Weights of a small transformer language model: no biases in attention or MLP.
Each number is 128 + 32 x the weight over its row's rms, rounded and kept within 0 to 255. Layers, rows and columns count from 0. Numbers have three digits each. The size before them is the row's rms in percent of the matrix's.

# layer 4 MLP up, 768x384, rms 0.038, rows 433-469, columns 256-383
104:103140121180177118111161083145085157108127174128090141125173162131126081141137131076100091149168140084188138161138110094139103100143120150134061202184126138207064119122131144109100141170118158068101179135078122073145116146142127108145133145171118105108111144126164161143119143096177073170100170085168105146142146152132098156129113087150133065083110127071072123126125131117171083128154
094:162132136117113148165087117152121163132104126113123168094126106123103085091176100142121114102038126107180049135103130140090132105121068120144138093128078116125151122119143187175169024103073096111128037140121144133128158093194124146146154114187125098173106163097173114217137133090122129167120140108126119055093169168132088188125134135113121096106103135164145119083093102079097148130168
091:114110098093209153063132174110107149114132120101144148126110096090149097120125043098115095080227154167165091149126147173103124109104050131157106116107137072116079166139142175141155113138114195091130191120175074099136083131196177097120140122076128090094186084143108095118122160147216153099140218147141130167151146109104143166037119139091118113081129100145119171108202173105085162201088
094:131120114134089103102150171118145095145186149083101102135148126110140132153179151115196072110150091129119179084172141117116137133111154119086112163143089172141150180147154075108183144112134145137143108136143194124144127134143098119151109119171145143094107142139126100104191088084110140162139089074180212160172111156111096150166137117161074061169116215157113088103156125119143167131165
105:152122107137110130120144132087105122143146110137086232109165091107126116133158081177063138084155180153124138132099142102138118102121108209123175120105106102090156117114161067086063168144094092111073118135165156106185149101176081161173151144126151153066075127152111155108082108184079127160120193133115143113106113171093093111110150112088172095093095119093112141095092162116109159078093
105:104116085112086152096109181111133196124095120102106152103155111112135115114082124203177140071165107161136140070104120118122158138136167093091175143173170137154148135116148163103093129143150131136180120094140195102117081126090135108131133084143129106130184121115145156146110117099139139181161098122095059157121096161148145140205150059137125131169146170147109093100130066150096100115073
108:159145075107094099123062079131067147163192098186083093103136080095155101163151116130164160137133135096148119137140165108152210104144088153156130079095144146106106083187131140126135144194116144092091123139060142177145156105091112128182113141093112131079052127146102110069149112134135170106137129141128123175065139139089181136162100153119118120102181114137126200114159128128099221143081
112:145106131091159088216111112080068085087098040129115086178143150164184160120124186128184107143115123124086186106141162138068112113107163090200128136137143136167127113132150116157181119171225162106198161080089108158106115168067119163122144143103053104125113154114097160140153192155158162132171078098131072097097137126157126168103114121091100084149089151128128149116203088073119159131178
114:105054129167088118137108159121123078073080158146163097073148136158159104144118156141082168129130140175142069110107132101135145063177157133104150176167106143173119102148190204128139091089053110146166169125135155066184137085173159100111107084127148165145153086159090144131089148112068130089145067120110147133118141133137164137127149082152095105157121151124145128151111122104148094104146
105:163150111154111143068140097127188097186143126114120127129123099089103188089194102093064158123180174178059154105130142076166067156157098197042133115131138100070151155177094110055126122138149124161139159129121095070132207111177123134146072094108120099139140099107134139116137111156102159130132146125107178090162106103184080123124133087210142090120163150106157134134091131111139155133099
099:181125162130128141135111165113095171192157156134150110135129118122148066091106105144154116096107171137118163077128122110098187076165172087150105169135177099082155159105136109138109159157189100083077179157132114140179115140126116130127087076136156169147120130163114177093166136099064068159123125027146130135130136117177113146184073148136154130088149147151160121156119154115097091066186
109:152155121132159131101120103177147141151176124160097060160113098167075131077116110178159060136130145098132153116134114122127143117121127102109102146170132198151120158156021074101111121127175107157111119114144167161094091156117135150104073132120117145152098150135099098093194106096120172114149098137158146151102123134056083116107072142168140110188182213122152151146138144126114167073135
104:156120133146058151172117141086120124090151130157110172138115109135141147142089139106174119159125147062166147154076164132140128139144113146177133130139103113067120150164087157123116108151129140125105107125136124132084138122123084143143119172141125101088047188150165109124097096170117129123159095119071112109172101186098119115075108138121139090136132103133105112083094181101106115127138
100:115117143128135062157099110074155091127099155095165097137088164153124088130116028142082099158130092097107079088146163147124087071128098117098139175129090129121087092130106153120130165111173073117098155154103118145114097149084071115139113147108142084156121160104149093066124126150096180086136109099151110160102171085106165153116079107162081178113122135135118130170110124071168122119092
104:168130134084165143105108146112175095173119147155092136116082140113163140136128133123125179166174166118138065146149171139105121157149127110108102113064108179087097100110110139110135162205157133100121097159086102103133101112106143110164114149153085078124139173098102119121160176131071153161061120160046099137140145134126130131082134113159160198131112185132148110110033133133060115128095
108:081129134127119100095143104119148125161116130141071182105089121131129107172115090149123184161131155097083141152138158112072198108124111144209113112120069139088100164088096097172137111124061160169088156131134130105165135094120140075114159130152129138134143121174107149109140147176113130142111144120150102116108150103082131121138098184136060160157119149122132171119135167136112075114105
111:125108118131123110126084157113123196122089089095157136093117118154120127126095070140127167191115092056128105109056141084121134184145193145166130118106137078129115136238118120187125144147169145046170128112057178158185103143139125099140098138032109102144163106142135077180071122178106110149118093101150077083145104106083116121190107147071102083100185127121135218107161158094189107185146
105:138101112148159115128090082126090143151112126132146156140140095144032118144109112083138159098175129093124124113125107110114128141169122147109168164080145069112141064138101126133122117121142136139186113092159070149118140151118205075154169057074135122103120119118122057110121179101137084114103156086155110125135135119128153134111172157105165159054131163089139067151164113174151136159127
085:151125145080154102169143086105131140161136166102152187136163162125153131111052092136119149108127240142112187108108087086139156118145168127089178130111088141147152117094110085152162113080154144164125107153103137119144159124097142121109092161102106196154164182075134162159187082123067105079149139157090075110110134115099095156145139111137140145128112163131141098118114168152121096135141
092:181134098116152143157171143188126179113155112091193157109163163178173036108083166117114145174085132055086168117114101145120088141143176139172128132107111116233144132147161135124131085071086162115104136090161112090102128121121160128082150100164164171134209100150167118143079135124185115106095088127112088118122134143132136133149083135078186045123140152118109131119109123075094103096124
091:107096132107156115093117098153195128111214114145120166138106098133133112088153134117193121214162157123113167141133195116105106163153102152140110060100068082059142185150108162106151176156078133185129089127104131127191066151143095119133126109199071118108122138134156131102137077154130140151182141149088110117096124097122090169091129124152128102157143155118117148080076129153090093136107
092:171150131141101158172120101152091114162120142128078107117116190134103127170179140123123133123113126157070111127122107151134163128121113135145035137120075111144083127155117125175074216148106122136172105150139118144130150076148114156156200119099111194129133133115175118094139133107137146100118118073208119113170109106117135084139148097146109199088147075093107094135131135154142149177125
090:080078121068135072123150114181165084105104141111103122101099197089107146126138060127093114197134093117105165153094128136140116132150142090164130140146138110132108152098157103152162160110132125117104153142114110101103135148104108137118091173145151132167110135169176089100117152194105161153082175127074065139178139154130142132101114108145135102139082079160101152111075146163152132135103
086:100120097123078124089099122123137166137164129106173186176103173129074179150140092129097145190072122108112116141122103089109100149157075119049154102207114090096181194186139125047074151147167121112134124163119125127120107143154117122123090132066083164194123143135101117151176084165108159093152131148069132150130124140119185194126148169151099114148151114092142146157156150104131153128124
103:142131104096121151103144167104141153124180141087194144102108096131183078078117134108132089103180164148181133147158150175170100128113173151077090156112109174109085144107172050121135140097142103080120131183097108159095119172101156145117094156137175105108126157056174174182164149090078069155113116122110077117142125105141136094154192115163130164140111112155097131132066086108113179066115
102:107142099164165166169118102135163030091106109121112127123114151171148120127095134060146131136100204120084112101144148132124156142136153110153068083123099143203133144115075141129141115127168133170145117168143149183123098105075122078147162122127144174103142118165145165142121094119146108124148130105119149141148152135173094159148021129137044126162099112121061120118168139113127045089154
108:144088118120063111168130118064138161098140096082116175098161127178115114152111156185182106112165120121123133155119109196174105180158123166111127133083138087113121098145101130094154114109150106142143150133162102061143102098134100155124083121116101107100082156082107136163097093139134151117142129158118161166144129154061111071149123114168180092134088081131152100130149117141136120125091
098:143166095126121184163080126147170193134105148145112145173105130072157129062144142147146122097131123151128072133146140132135114067120197126109143082149067152164187134100135087111119121068172063182110145115139085128151107128181130137101106163106145193123129108115147122156133215107174166138126158133146082123105104128112145081139150101173150146130084099185128114107030073107098165078110
085:145120149193139114127097189097131159119081183082074112093116193155166181126090109127140126177178124122118158086142105168084121106141112101153160145099146105128201107141113114096182128115100075121169137083125183132177091105073093103105044132103154090130128084035127136134147144165170060116127144177101127129061143128100153119108158112148118168112101149160170166152132086101099168131128
093:129146105110103122150099130112192203130158155156088147165097156104073141099145175178170110159115161114111146124145114159174141122092117156152053157143134112096099187173149164133099131161125079144086070172167100139173170108146094152130148098140163169179106187161160136128136088085137131166145150163116107044159123114083142114114100186110139139052194111085097155073101142093134167188153
095:102122205125167142126160134160177097147097141109113129192099153127115151081102075080107135131149150089176087165148184108039111173167140118098137094167060049090118120112117120110131103146215131073165141147093178130166120117156177171123116218126126106164189164195108113100121089106087117154127140082129090081134133106143146131143117138127087175114109181111071126122116153140095086081186
107:127155163137109149104133114073091144071117094158131166174097131104109098143140108173140194142134102088154114153098107189185179149147183058122175210104101080149149064091111136161114113065130065126127102157132143171168178152197164160140189120144171171156158101124130157105120194112115100116159111134140110156158152108112131161151129163162108116076122191168187107118095104131162090099216
086:172168122187122135101113145187120140114069109138159140161166115140130127121144159155134142128084064094142070161167147130159089087172141159093127143113099144123098135132209172095163140073120084125153075106106082029129103128139186127165172177175073120132143159108109120166055124067117146089075147131148133126142099163174114117159131103079132061116138076120083112117143119108110124148093
105:104076154143126117087122136136070178131167127173076132153147156116188169143144164112120144092050142096122158156158129110069086125071115168192129145107126094110094086090105180129092099159173089100126107081104150174169173140136128132112122134134167086172102104097160109155143081156120113151167110106126124089071147139128175116141139196114123119101082147120143141121167182148134085116169
096:057109120160166127142156077097136166126072090096108137133178141041142100134105064110121132078167119126124121109132125100128131078119170092129136114121088150110116058098198139102084137126114136090168112110132121097150168112174130190116130071125136166157138074122070129113166141119156086073176144121157157177129153094121183124112134133207121139066115132110138104172173167136088124145086
097:100097137140145147110142083122110134131071095069141119120145108122145117186164145140085130111120065115093094109144130133143068120131172158114146095171094109074139069102145162209144089093177135149165120114136161137138111075126081122149096130117068186112098102081128140149098133169078130139096140116169180126097131180122155126133163165147151090079105163101122132156141155125166134116105
094:103136151090115110154111131145126067102145081064173122159134094131176151155148124167128090115146137079131227162189143112108101115199102179087188120097133145138113182148132165094116111138143164120187110118113128122150105138077105156202144121111061075098149130117128138100100179126138135099150168137155132126120115098169138153138127123171083080161169131100106150166155173154136110140113
# layer 4 MLP down (transposed), 768x384, rms 0.0341, rows 433-468, columns 256-383
104:139100089138147123085136143113177100166132109170135180169112142095134128159187078142156114072148220116194073127136169140094133128180115126130093167158095129150137147134157157171154179084117163110139102158116145173093184102130116105134149113155146114166121120163098140113099147187137110087159142061110086118161109176049140097153159082143113117154118121145134151131099179101093135079146
096:142047167145125149081136132071180079128178144073141064101147131220124119108089149105144131156159107125089151115148141130147156118153158066104126214126138200124142082136105083142139199137145126158169150103140116157134106113141130183161112052142172148087150107143072071110129094135124118111120097124097100154146146116137115112137137091108136118110158123176142215139110106148116121134084
090:106105108113088163178115128146202098154103169107063082116166173183138158072120181129105085151091165130173136122155096112130116147175112201063144123165113170133156115138086132140174167071132073157110108100076177123120119169143086102108112160143133091116160141100119071195146116133099137092127155110141158064147057124146132106131056138118135184156113131138165121091081177119125114073144
096:160154165117139165157140159142088151167090117159206133105113139164094108124137104143121141091171134164061122134139066138161088123088115133127118187123138107173130105160153119133096127098097100145089120088144072136128137162112093156156153144123090116137089178154154147142066138125143197121165162181137065083100119108184141177071103139121133158162156099104058170093090150155108164108116
102:112089116091143109108168053111160130147104147103109131055183107085115096149078184140158165137132124150094089058136143108127199147112103124136114093105126166143156143101169103120066147160127102129130121157095138135136142115145152155156125098108120174129176143069078209157117170142135121092145078157174132079122163099074167061157128125089154118096125144142153148115146056067100163131180
100:182132179098104086104101137091131086141080163178086108142197061072160127171134164092097100123123085183119106129160124173133135125059163108147122114107100113101132140137129162107093108164154095111131170153074144156153142187124156165163159125159166106134114154146138171078104142120093102151152132119186180123116115132120142220093165175142156141168142128071118144115150076156137140138151
099:113103127094095150129093099136070138080129113146116132115198076174129151143116154147080088116110121149117086106160123140152189122088173138099165146113109171149107105162204108107118127157203145196147131095067143156185184111153170094106134152126103164184157115119123108180072114139108107133139099143137087166109255108165118158129157195098138125082135147089174135115094108135098111150153
106:095183205139110136114164082153155152182125114138106113082066167144108141126181135167138089140149135111119136122216178137126167129087149106146191107125147090115165173106189063165098160113096067191135144130098097225075145176094128101128176177115149105126134160098078143163123126129125139113179068106134121119122060099131146109121160071141115104101121121121112117107097094074131111101094
108:077098140180138094130121134128146060114087146108126053187117114143075128119145095189135108104154099121179095166085109126127131145116165095112168100081131090160046105122115105147167147146163103140145109084128085161149143197114137115142159149130159172104105100123073067161141105116081117123127150136086160155123120131180124066105127112176108155108151127159110120139119177151081073104114
100:115121110158067102093140156193119146130096108109128091132189106105140135123121120045104169161137140154090118079102166129106169162133111106161098146148159160093074081072052111176169198105195113142107051146121146057083159150108166134169118054116102163176180117118177099086159124088070141106146092051139111174124198124123086083147159145080084113101092097117134125105084146168115103183140
098:067177111116097072140152121172106095118119125164101175128139096120116114198137101156148113103147145117102117186137127150143137122121150116135133146071108126128116092075119204163126168094118147102121140152121072149127111128115136125104136115149147117116125100094084066126129087138144119069148051110158129115188114153197159092112157119107071108160139127143100118143135086158113112105095
110:196139103149062171161141133165073142118147142128186112149154078136103110155174123118151108084109095138146108173130106112101075128154137148167156093166178130115114109114150090178156171152140065076126064091093125139152144140103140124108114193138135097132100125129119108163092136096103107096087140095086073130160122092175111189168118066091125104087114151152118154123082134110125130136114
103:191124128114126105123126174157164147175137154116172116115195128139157102154129095158115143134152127123147139142151091155129127077148201080102144131079147113150111134193126153183153080167170126163142135122061129102109091093137117151109154067163086103173178137112113134130143093172136104151116178139139097112084091076134130089186056107167164229151155101116153166113117066141083090141079
100:122167101096178126127138131116101144126132133135122149122195157150148119170139125140174160114105126123113169115152097159082138191143168114121151110204151175146147160113146150103092133155177143137126159121159127071157148072159139091133145105134101110113110142102122162126123099084190126112119108164153152187107048108136132139107164085168154132117083144084122132144085097152173178128100
103:130149113146085083120089124123157121086101089155134123160139200120127163116133136174111092166070102153136148120166114135215106150118141132134145132131081041069075163116142171126100115122174231117113160045068130145086131106139125195148111087106191077082137129105134112124100146154162144118126175098124163119186125171136137109102131207099098138103150150111107167128173166170089116096142
107:102111060123112153149141125216153098078163118136197142044072164140123104168160153104150072112178173046057127078145095191186139135132109141123126118132142162084129117108157160140083128077132203102124169160166183159108101147108154146125131155144194113111111076110184103174169144126088111116113150124122066122122127042104080163114125150118179126082164051214175156181147198134059132078068
109:138149117110147130070095137132123169166142171170148123108131149132137112092124195153117147143170165112160154087134118108065094146158130171045104102137119123129127092134092090146111120123123147169158158170148129118032137089096122092149132147158094090134140096145069073131134148124123152106165112085121143139054135155127110143137108114100181106115137147113180142171126102131131144181110
110:154131154055122131149153147149169075079136138093138160175143099157113099176161107134094096095168160154115129112130181115103096133161179119176124096137116133113142114141148131080124169090157118129064107171142162148112168167133095201137104183131106158119169126113136171149113123101091126115174159092134144059169089180135114096210167096106149146175085156154179113130084142183117122065170
085:109199156104103170121131181077116102172089107152191100135103151124090106160156087076096159112135091142170105214155163172120063126141119110162143151104147123130173081124081118106131111112127146116176188144136151143045097061158135098142170112141173138120082137175168086115090146111086163110108092144181091100147170138132195083134164091102094112105164123113166081117143129162095152174170
096:104176191120127115075068112105139099153149139102116041136146129138088184178183131133160161061130145112134106146109079074099130149143076106145114117142087141131145199101105121102192138101150112132134139083149158099152076096107075151151128142120142128129194129167115161128176131192132135118092181196189146181082020072151125139187148114125101114138137125114134166110156113124116077138118
096:159132126092081066114141158098090128085124153140141083152100181082148138122146140108096120077122105162112082127086126136220083148077079140120177142122119146126147133110108167148106132181137111181140142153164119134143165141095190137154110139119116147098127161154121095143129121107103102094096177185129156111112144133161165181127172163095084124144126096145135078167214096106164193157113
091:107030095140139065159115184127169162066125166130101141143162120143138130119166129120090158131110103113152138117113108137144107114133192150135166108085203124120116135132149145127126086145099110103177126112180109109132179185135122097097114105145152082104102091139103116163152087176155136117124180136097131084089255104134159131111158088140133035081120117158118160134135132101088101125142
093:158140136139125143108055116062094151130097147122153187148128120110120136126137127143142162102122092199132078109167137163123117102154061135128128132170117130111134150100163090111172124185151135121102137098208159201091151183090115054159120102127122202121151134157101194123133087084129151101085089133154166111154156157146153111165168135162138179113104158104144059170179174113098115152140
091:147220165131175098145123157122101057083178074140134186113059122140093113088118177090136103145114170145164157088137171153104133135153128144144192183150064128136105060129147132141089110107132126135165152098120133160079131084114128141118147109110112159135170118148126183153064135117132148148110129152136085049149015145122095154079057107146133163140111159138170119111081108073105123173113
101:144150135160194170139129133124207104193140144100089103123079130095118101212068107140143127116146120087139114092136124123043212101156192099181099073162142187087153164116113122123180162101131212122135161116097135135153135144137084134162126116146074162113167122167095127172065173104148124183149152110163132120183137191152138152152118102128103120112116124076106120018167181130120115141064
106:144118075168141143128165122134114141160129155151153145132106127134090100102139116110156083106141139077175154126123166167114148099155136115150149127140083138134121137145126150221108045089143126073140128219137116149077137159078174143167085175135144070146094087091132070170107167131186142093099107088094118138168115118151157126077181080148094128139088103102095068146118091171137158132103
107:142159116126163147143121155167133110120160121081074128100137157117134116104155157213153149109119082080108099127150158127129162095190099117142125141110122131123122118111138101141129146170176100115191144119161105175108133084119144113088188063185109141140077189161120173127191118120079117157109096152131109151102095086050122107096123149059159130090100133099165139113061135101077143086073
101:112120132103134084053148160133127092134168140130053155154121109090111095152118142134135135150130131159159187222109111076108184174122157113147105065150110114174133111135132099131096159143109115032119108100135093084077086101168137165117124152146117109104079123107160113120130101113123153118147128152103165140135111105121104172099121076128145165110128179112125132153120141156178120131188
087:101189167084152193140104163131092112122098133180156159175107044089090091101147158120151154108188121173153125129100136140085078121080103135093166130130141138140159155143140118061155130083124074070176151171122130141091130156121152106104100151118124104174139119133122132106146097200128118137103132153119078085146157154091142149098127165026167112121120099167071052101101075193133100137135
091:151112131123106146105173140167116122142076184151126175091185101139115159223124107150119147067145097178091213112152156116174111098169134079144146126132146108189092109130144106107163134152084204121131112132146134069057101149119146148110175072080119110146149054145065120167098153119159130053168138181124085140118147164158231162149203089122143110155150136135140156128141113191168095113128
098:129197090202118091195133157108078194173205100137159138068170119162113107188122145151169144127092112154114146153169102123179110090108171111154174099141186158099155167141189116092108134162171115170138145142165112108138127135160074134100134106055093167093126131086138144082132107109146109125172122112206134170152132128132175108108156162120215112129163062139168139145202115176100125111080
112:103126112144135160090130184110133202149200122129141147071096065065152125132122121116180117078126126156112159169126189124117143148139106078111129132121164129158124117112129074133116175175130070104147111196068147130102147140090085127080102165148109148116135164074153134178123078176173132157167118137085119108151121140144134168141173143161109097074131174107165146147181101115127147139151
087:120027096127101115075111110143182163144158143108159136136141156114150179069097149141140074132109154075131131120141178072174154105184146156120114108145062074157098144110135115100111121134161087180185148096067125161137110177147113158157105143155128109183156080058118108171150171067174122129147103116092092160145133091118114108155127131151129130150095165127158155137127116190145123068133
097:129078101129110061086152057103157130143186110192121132148107137109171168150109143165123095153118114153093119128211148145175106160114143133114184113126145117160101145112115094149129174073176102137088134101062141191138128172112123172183129157152139121142093130082120158089147125172126116119158091120096127135103255088118126104185139180104100136111117092158119143139130116129107162083152
099:207177161079115122132126179157090127101114143155092140104091097104127097107106188083128196116118113148168125179119143152163116101112131141156163127101089159096140180138093069102176096124136135155114176116168106112162107144149163173139090152168139139062101126138107150183137124129117141149142102188105111105086062167115140115123128143067096181121082129090095100138102118150109106098157
102:149137140166116096143151128129157159206163154130139127113109105140131098120098087100124119121116111152184066107168157165105172103144117141126106161181108100124135109117126153140162153198108135105119156154129195145092159120132070135046110126127093080137084104084097133107139098133149109107110078147153106104144209141078098154075091092186195123141234152147105082132155088116132155134137
# layer 4 MLP gate, 768x384, rms 0.0372, rows 434-469, columns 256-383
093:162140145137096147130135077105127200182145117118177204095127110080090143157161077056087125133149149093122117138143181115150161089087075114099143100087093148140121118102163109077144141100108118106104125129120093132127144109188127166086123102152145173109137134170061099127154128094119151116118142124142117122122133123196152146153104149163166185103180129129168093094099139155073144125149
091:167162030098113144063106202164169164151173194165145161105121163085143177143130126092143125148138115120116157130195092126120165130113130145108158180078169102113122148190112117158095157073182141053175128205159109147161192121160081081115108150155160155125147083151056140084154137109137140095066146091154160137212098129132132171110115153110162134081088174102138132121132132156141120078141
092:109131073096076113100157134125100124124146097100135158116152167129140175142111123156112191096139154137147168162136149120215144135174139102144150120123182122063121083117089130125061189152094134093139094169124145077067188086151134131171152126101071082112107113109116144073126141096092139124106166096107143137174117087126075139164138132140145108139158166147134098111111099128172126125083
100:115120150073119180107111134118049136115096131104130142152139157129126130082109130172046147122155156171120110183107178132077150151146139129110107115111080154216110076076145143140117156116069148152126195123111175137115124109185182130175133143103076130151154111125195142190086096129094164162105102126127123197128077170111122126112119124170162150127138088132154148119062156172139076132128
100:077143143126173111141102177165190142131113127094079109139141063161131150085132089050121116216106120137126129116145135134137141135136101114113125153168147155127071138146148157129067116165149155116095119161072187188131112166105145141144104205097112138134102081131129143146158136125129166106115219149121152134146070110159099162151189079093130085103103094106105157110098180097123116141075
101:100206138170165166099125087122081104155194169172115181112116100121099199162144120167070160178125127068165090127168167155185175100107065166166044140077094157068122077114117122142115172137115106101165124144108101121128125117121118096202127114115113151171101073162166125095167116079108145119112122091166143159124118104105112147082087138169171153098175097134125134086136113089140173173120
093:108124106101125131173065096075102099113074127112143080174159158152166108157153145102186150137119117155123148069121115131091090141121129157186139148149153152190156052160117144212180124165172133098158127089078136105138112092136091149149145131157051175156109151137141181096116198210115191091132111123129088123135116145163109183107149098150146132154141151066122141126185144093103204129169
111:093139133087122139110103119107106087150117102089094125130140134131112151141135125145138118105137133148154165078109163111141119103183106161098080128106139150066148145123095128121069135144088124136113162133109096090076182151097160101150173144093060091166112158101155166179118162109184166105123169177139105125115068176149107142131138110156212157123127097084113056114130074133146149129103
102:086138106163099094103140204101139137155089114097136201100132114117103185143127142147142148129177182128125154068096135106181145142133149099089148119136183133140122112159106101121184092122148139133167161109130127132138159088135121140135052104156119143189171075074158157083088086067186135124123131183131110064165123156107085141127112084107167150138182195118112092124123148192153166161114
100:111144185138101137121149111135163124140161233146153200077162141129163172134131131140142114107147239136095103121097136123152109146102208127108157137172105138137099120114112105175163100161147152154185115144153119094063115083167103101078141131162103134158136059123086218088115139111136097085135191116174172144136109117126114109087181118102152123135066155109136051098082174131097092093156
108:121135112150118096128113105153176131164125118129136128084089132094114085085147126140166146095131114135114104111146133123094158096170109146118132182116127138121170110062145153144142085064112140156084110126103093135119131127140130202095146122128182183139109143216120138143166146104194122158132151111167087127113106172139054080089150111111145132123096115091078129166139106114129168112137
102:146125069077126140101108127198123110214172135160099130092140097114095094106104131180143073087141160122140116102142093174132161083096096114085098118115159146121155116100141176175086164141118090102081148169140118116139073105143140164157112098080098136164177117104156110150133133101119174127058230111147180147146114109093143116182104166041144173183211150151152135153118089169131116140120
101:094119126098061091125118208104110080170136095121126188087128142094149155190145133151093094147148117171157109094120142065158133129094177182126136127068112116125108100099132133114137083096132134127097125131122183123118114087187130166113086098115043105118102089115120132084124125186106161109115186132098160113156111111076101079199132104106148123138145168149150144100116126112096071157051
104:158138107153169145044116138099130098135115115171117117163133145175132188097139136071180153188156099104126093099086177175115111182119120169162174143142131137115191102160137095092101111113152137164109170120118141087153117145077146128104110118141094133116104141141121125129093094121135077167087158118102148144176117124107137123154163128115174101107163160056099101092106098133093114123129
108:145196122062182193176164163120143141143162098125147136100120091154071157140155116121136110173111141156155149103114142147171155181130083147066148130135139078168145137152153120188093115124201165102149104145166143216107157116089133129111095123186135128176126141146109123110080189111117163096070142120110111032143071130141095150126163098105166107112140097151125095080058143139100091134183
109:118124114119158096149119154111197188173134099127160137126113080107151180124143144156169098172152127107160160165124096181124089131094105113078142139134147111130127131160155108164138123127129121130106069125120155159123141128122167164164063087070142116131123173142080188116121158109128127145085167158125141149106063144147083113122142144142179087146159072078160087077132128171121150110109
111:028083120147144112127137077198120112136107152102139134102220075112136194122120099132061154090177088116160096090115129145131105115135090159096133132115073145148157067146157146115105141141121109116146136130126139144091111095146136119118098116122070107117149125102075129104131171157108123049128187128078103161146114128156081169111143143099172114126102035102161119145114132168099142124117
086:111095192094118119104162120071138178105151121145130164143136174125091155196089141151092095121123149164055122141164066141164130129178145084173181129114132139116072079111128126102129160144125133109072155090127088107171122173116137148060155124150209177115131104105103136112139109099095127147120124115189141148147146114117198135164091155214129094168103136104134135148154164130076087095105
096:110108212161129092085154096075207068133145119088154144089140187143096140113071118133081078167140133177105122150143172123170165138122116135074173109095081131082115101115122087082153159158144204134132091132120123100126059174141186110134116092106118110116095144164141149187160096172128120129149141081118193120099099126111121142081156122112091109117155152176144143139116126149110112146177
097:065107085112164096170073122155128165114059135080092105088113189139111105130168169192140132116141145116065099168095018098125106160201084160136058136154081122140144155107118121170193074173112136108106136155126166152135205118095062130112146159111154150157062151107127138180163128135197170163091110126125089143121096145114144094091124172134150113135154090087164149125155158116166146118119
093:091109100099147113183155171140073181151116089185102099121134118113128141114171117049147118086118136107144082132126188197112127135099109095203069198142098155092202137118075202192134088121118145118123124153098096186156158141128110151141133121118090145195170065132150115161204158113097138185143155110170130143101099104132126124073132128116113092151110155212111135054100131089068138154146
092:117143169118111142085100186109167197129136148105171204143127073123118159168111098113115143167081148133108098168113105161082154149112083160145153099114098108068147111101136128099126119061111153086131123162128136161122116074110161153175080095125179149141107116106106135077119069167111113106129133143212144090095110218105202201175143141127103125068089174121099168098131162158170101137152
084:166096134153122150132111160102134132134086133127161086119150132159127124134068090137155141175152133123069120081140100072144077094103190067151103129092077124088151120156145106160166215110062124128093106147126103132161173094114073186129118101135161150152090131145163111174140136148089135134111172206163197158195088134142080126145136080136115068111129175154118123113130196053160169118102
103:166149104166202131085153134204148145142110160108085092108128112146112143088190120075179116145108096133185104175153115124123152135134148131163141190113145189124100077162165152159128165140133081135102095176110096175182091142123113139165106130110112160109139150201133107151149093134093143131126171139138121157140119127157115150080104128131108142080116099106074175136092154080073110135190
102:135141122162117154144122072115125101139127142112098170107120138169187091161110121141131166129132153134079112104122176213128135115101101097087109117104085138117136118059181065095141151164096166084131175105126105072154110088097096135157122163098171153068196102079133166087146081156103128109140177126207182110100106114110057132150128131097137152084113138130084180103085079178106143120136
106:172124117142101170120105136140113105201150204142113181076075118174180090157131117118125088155168177115186153091124115128138139141132070178130125125119102133153136078098088203133122122147108150097081120155075130160088094163148142177151090167151053148165124146111117121127198169156176184159107126126132116098095104070102147131106085096128095100191132148160135119108102161135145113153058
097:123122203146117168122167103146117148114160093083108101131129130137087122155149113069108082213103107143178085137148162121186162179157056139137169174136154137183070095138133115134138062159146165112094177163096147042115112199134145132112157105158113160108086154148097134098149110126078079140096134136130090058159155125142195124117112155122073142113113101038098151090166140156178127170175
085:114122127094085114126105084115207119135103141130149181085137147143134128175136144157121092186140090187134130080152097113139136083177103140096143103154086110151062088123188078138188121098096148141102105126078145105104091102068191182096075098161115105107107161088167161107075145151117088133077194135117136104163108122112098116117187081078191128102154106153102152096067134137134107169155
095:144116167142156158131129090162118122107108136078168105133082170164153088112150109122089185163112099192127111108116116089114151136129101134178130094130098153108130129115050160149053114109157176133103074096110164098154163217154078132060125142126156178151079147124160137148127118150137184143078122189105177129108132167125133123150115146141160101155118085176136122104116150128208170081150
099:181131146128164078144092120152100169146078121113147156063135131137100071182145166104144104112085085140106137085107126138152195125157127144144132114141153130151087155131202118114151152155112117203091149116176099102098096180127117124048114096101097181125162108107112180122092143173096142109091102113101174085101174098117141133119154127078159106148112073089130147079146119104091116052138
113:066104162152127126109107197175080137143143101124108156156071102135105151107208097114121189079110157080094108111129122128082192164126056105152114123123097087116109135143135182116167130153126125085112085164093116162114111172094148121093164168091147136150123089111173122133099167126170122085104140116102184129154115140122093141082113132172141123139098127132195105145121130159114120164140
082:105144093145122121203182147182156139146135144149089142122068082115158120135147120110169206148118148154083129118087122118129147187090136092132102078156164129112116122113091137137132103162155112130089073092103098225120104101112131131131066192121138131096130158133183091057075149151078142112177129132140105170103118147125115158188087144095129149130070088130047147130167103095089113121159
090:100115146139150148096065147129060127122188122189082105155115157082138154203202168101126147105074156083155127146092107140088118137084077172213120168102107108194074076156118161159139084142116060142165127121122169167168142098159127147110149105080134144175120083148156131184138087176075168092118162158135140130098137159090159103083150148136146098112103094115126118135156159181130125183128
101:140134181119074182113148132141062109101143113131152149125139148173088070140100127125101137155102129119159117084126110097170057160137135120083101160136118130145157081145111150067115164134141119127095104181088158102147123180153133109167129142133145126105126116108131131122039123113139108128098123130105126089141112144136086136136099088126122090153069196130124092104107125150145145108136
105:144127188177160152147136133144133150136085152172048145147106166142133132172136074102128122112129127091087068180061185070145155157119138154139142111097113153116110078115092156104155132101187093100140107105129118117187163133219112169135101160186163116145100112101102091132122144210096113120089149136106146065092139074130128126070083120137160091112107105116110093170083199080103150068173
096:122182146094073205093136147118086070091141103218126084113181144131140096127186123100134119129101140131168132130106134098123052124115140094096112167112150178096108091127059096187120116133134087109109154196109135141084105118193128183127133087111150123131131104102137137057185093144135152079182160074186104114174106118127112093131162081126103136080118149115144091130150141184127173116134